Weights of a small GPT-style language model, trained from scratch on English Wikipedia.
Size: 12 layers, width 128, 2 heads of 64 (1 for keys and values), MLP 320 SwiGLU, vocabulary 8192, 4.17M parameters.
Each number is 128 + 24 x the weight over its row's rms, rounded and kept within 0 to 255. Layers, rows and columns count from 0. Numbers have three digits each. The size before them is the row's rms in percent of the matrix's.

# o: layer 5 attention output (transposed), 128x128, rms 0.177, rows 6-18,69-82, columns 64-127
# v: layer 5 attention value, 64x128, rms 0.169, rows 6-18, columns 64-127
o69 116:126120129150115157122121109174105150075122172111167113172071128101113115126143131099130172109115153122141092187183129156124158137113128143099159109107100069130151138112121113140120134161134151
v6 097:161078117116142124114178098120118131070155122142096147159142134157116143129138159155119151118086118094127117112179066116100117129166136135101144124115145090148158150121133124098135101122113108
o6 066:153105119148155133199133110140118145114131158165116163150135126143092140156158167136138139159089123140153130144139101067131104162113162127130155117115139160130134108101118148122173153129083138
o70 123:136120136112111124089097128117128099125116115110131089101118142131192140117100079111133136138115105128135156116112140174125151098138108138130123171131096104109107108167146146135118110144160113
v7 110:078145101150111120117105167145130154133129165149116097140150142135152106158166087095121153097108141158155125133130111144131119080099122146123124134105098145103182159129115135136091118154096091
o7 068:144137151150093149098122141108141120125132134108160121128108187144110129110130130091102113097146127105097137193141104117105123145150072136112105157132130139161169098103137136129107106142116112
o71 140:092126121124138129122118106148142122147096162138089116145160100095142113145134129142144152087110155149140121099168150090122112126138151100152137091128165133115082188177124133146127158159142160
v8 103:071138182121153149105125139104131107138097116146143118162115139117104156105129169152106146152181141080126154105143141137099133092084122161102165153142105125162162129098132151123126104136129174
o8 060:077106191142105109166100116138139093111130105141135135146163149106149118133135134147085116096202142113121127110134128134127136157113174167108103103164111111082139133130124168130118104066153123
o72 124:191145075144155078131162145110122119163120137129098114099110143156145109120124137098159168128101081144139137122122105121120117105150079094132147154103170139112161146180115099120156115164149121
v9 101:115158186098107169140143124179121104130062119081147150096146150115120164119154102133133133126127118148133158145137113149118172170128157076107123112085145129118177129144154111131148104133119147
o9 069:147131115130122143128147119163126133144072123120132105155096146116102120134139080078139099124138141135167141140182144144121185112119104137133118143090172137163149153156157113200144134115122165
o73 136:104113124118165093135109144099115144128152115142161122080173101134129136127131128187088165125109126114098094139088143119096131135129136180111147091141104136103125157124094133132105078105146131
v10 105:131136118139098109137127165086130119153125109186086144100134125123161062069130113114139104114120139126170175134123132155126122138193130135143143116133113169153086121127133120148094124164083072
o10 073:133132129139090079164146162108121105067103129140130131161120165156142104116119099134139138135144134121122133142114166145142090086169161097085114147158106126127114169116113113155116132101128128
o74 129:111155136182102187138083062193127117139191107111133102097118106095148116119150130116086129112138155088101108136094122106121152138105088121154115144126111131120157109142135122132133151150162141
v11 102:099066141119108119121149136157107184144088101107157079128156162140070095108154114152119136126136139141136107129158120137132142108169113080145121130092138136120072133119132115172142130111110131
o11 066:074122163129158146120196129108106132107129122124087128134141101166084111134121129129091117143123106160158083134095078122117184130136100108136125166123116186143075134121127164132163099119130129
o75 131:147176081078106168104070137123133141141124098119158117098131115092171106111125120117179175117134162105114138158163161131156090116119174172160132106094149118148189134137123134104099124121129116
v12 095:100122059085143126142058123148139107127140138127116127130127120115082115159133162132125115146119123159125137159147101147121134128156117115104111100112118131182122163159109114121067122137133141
o12 057:100100114081154072125053134123125130099108100125110161116150132089075187102097141123133132139134114123103105169140097119121089118146102118114091145136125103183118135132162112151148146153086126
o76 123:151125115169129118115146132146143125193140130124140129124148134179140120108170132130144117146123102155142128089132156129114159177125105181121157090121121133125125090164149151107123112117127153
v13 089:149155096104117116133135149129142154148136158093101107112175137123133086148149174105160142163102136117126159102073141145130130120104133095137144143150082151122167190117125133155131102133162189
o13 065:150125134140134117106110135062112128106097170122137137088138162100112126092128136089137179115134106158115146133128181140104141152134149110138123116118118125097135106122109146134162115151139141
o77 115:081102142118124125144154152173124122161146126117094107105123112139142112157132157167137093114114155080125126128171110123165158116125071097111141132129138113132128163130140158162094148092132107
v14 108:107133089131099132144105103142137154136125107134128125147094100112159149132090163104080098124129123116119146128108132123122107126143130137097151161115120073171152071191119129106159119111186135
o14 061:129100133135167146166094129136102146150104111156110156095126110080149143145131130166142162140111186151165080120127122086141119102122123135091098159129157161143129137140112130106170090120141118
o78 131:158124119080091089131157132120134132123124166136119072170173160147112074103125088130130100119130083116140169135113131078107144177167128140171160128135092128140147081123144105139121141144132122
v15 097:142110114158121147127119122085152125105130110176127140102132133128109139148161166119092103124124146161169128167128151099110095122113125135167089139169129122110147114125132124143111133158160149
o15 058:113097161184117152121122084097174113080131160151141118139148101091149137134136142157112151093142154174132139121149151110106118097113089091186127113136115169148135116104084118104117124145151130
o79 129:135124125088122115133131154131130120145132116140090158115119161113156126114119149122135125120120133133143136124155108143107120114091170157101115126091103133121141129142152098154120107096130117
v16 094:126146150152142129116111120088138164095103087150132151136164142092073167113103142046178149131129139151142130186116152137131133103131102122158150122135121118115117162103117109110132141141119153
o16 064:118156153100092140127148107138149148109135134130087103151155110114064134118071124133155106109103119169078138149102131116145118122125167172146134108163138119109123156153158119138114124122139167
o80 126:133134080142156134148107159112112135102109140123192133125081166155175128146141137142136153091144138111151120128155108121099141115130107120117069178131125157167127095130106084104127121127122155
v17 103:096127150127090117152133176134132129140125113083106117089132130121128147102114129112122087131064119124124124151125107103113128137103089110109166081137104120131112102127125147126116144115139138
o17 069:108122162147164085118151183132151124116103123140117137179139124098145138113152129163127110144122126154105112103112126152116161117123079175101158137127159132151134147120094109112140147108197088
o81 131:101149071119119115161136125106138131115161119097125121092164119180105110138133117085105116090113125104104145142129146149116110157139126082136094109132138073117158120147146143116119087141078141
v18 097:113136135124103113097163133139144098097122108114107110124115136125070160147135112184116129093128137142107120144120149135131164115119155128115148134141117165098081137103113116130126147131159142
o18 064:111153117164135096124115136116133117142123103149165108147133103129128125164091115164147143109103154132123143147141151095121154121191125148095112127134167128066136122149126114144168121133128175
o82 116:172105134122100172153172123131146124126091136130127139084149147114144088106141134092086123137172109151117097141121145174152092138164125128142095132126115156112115137143120144115099115098116103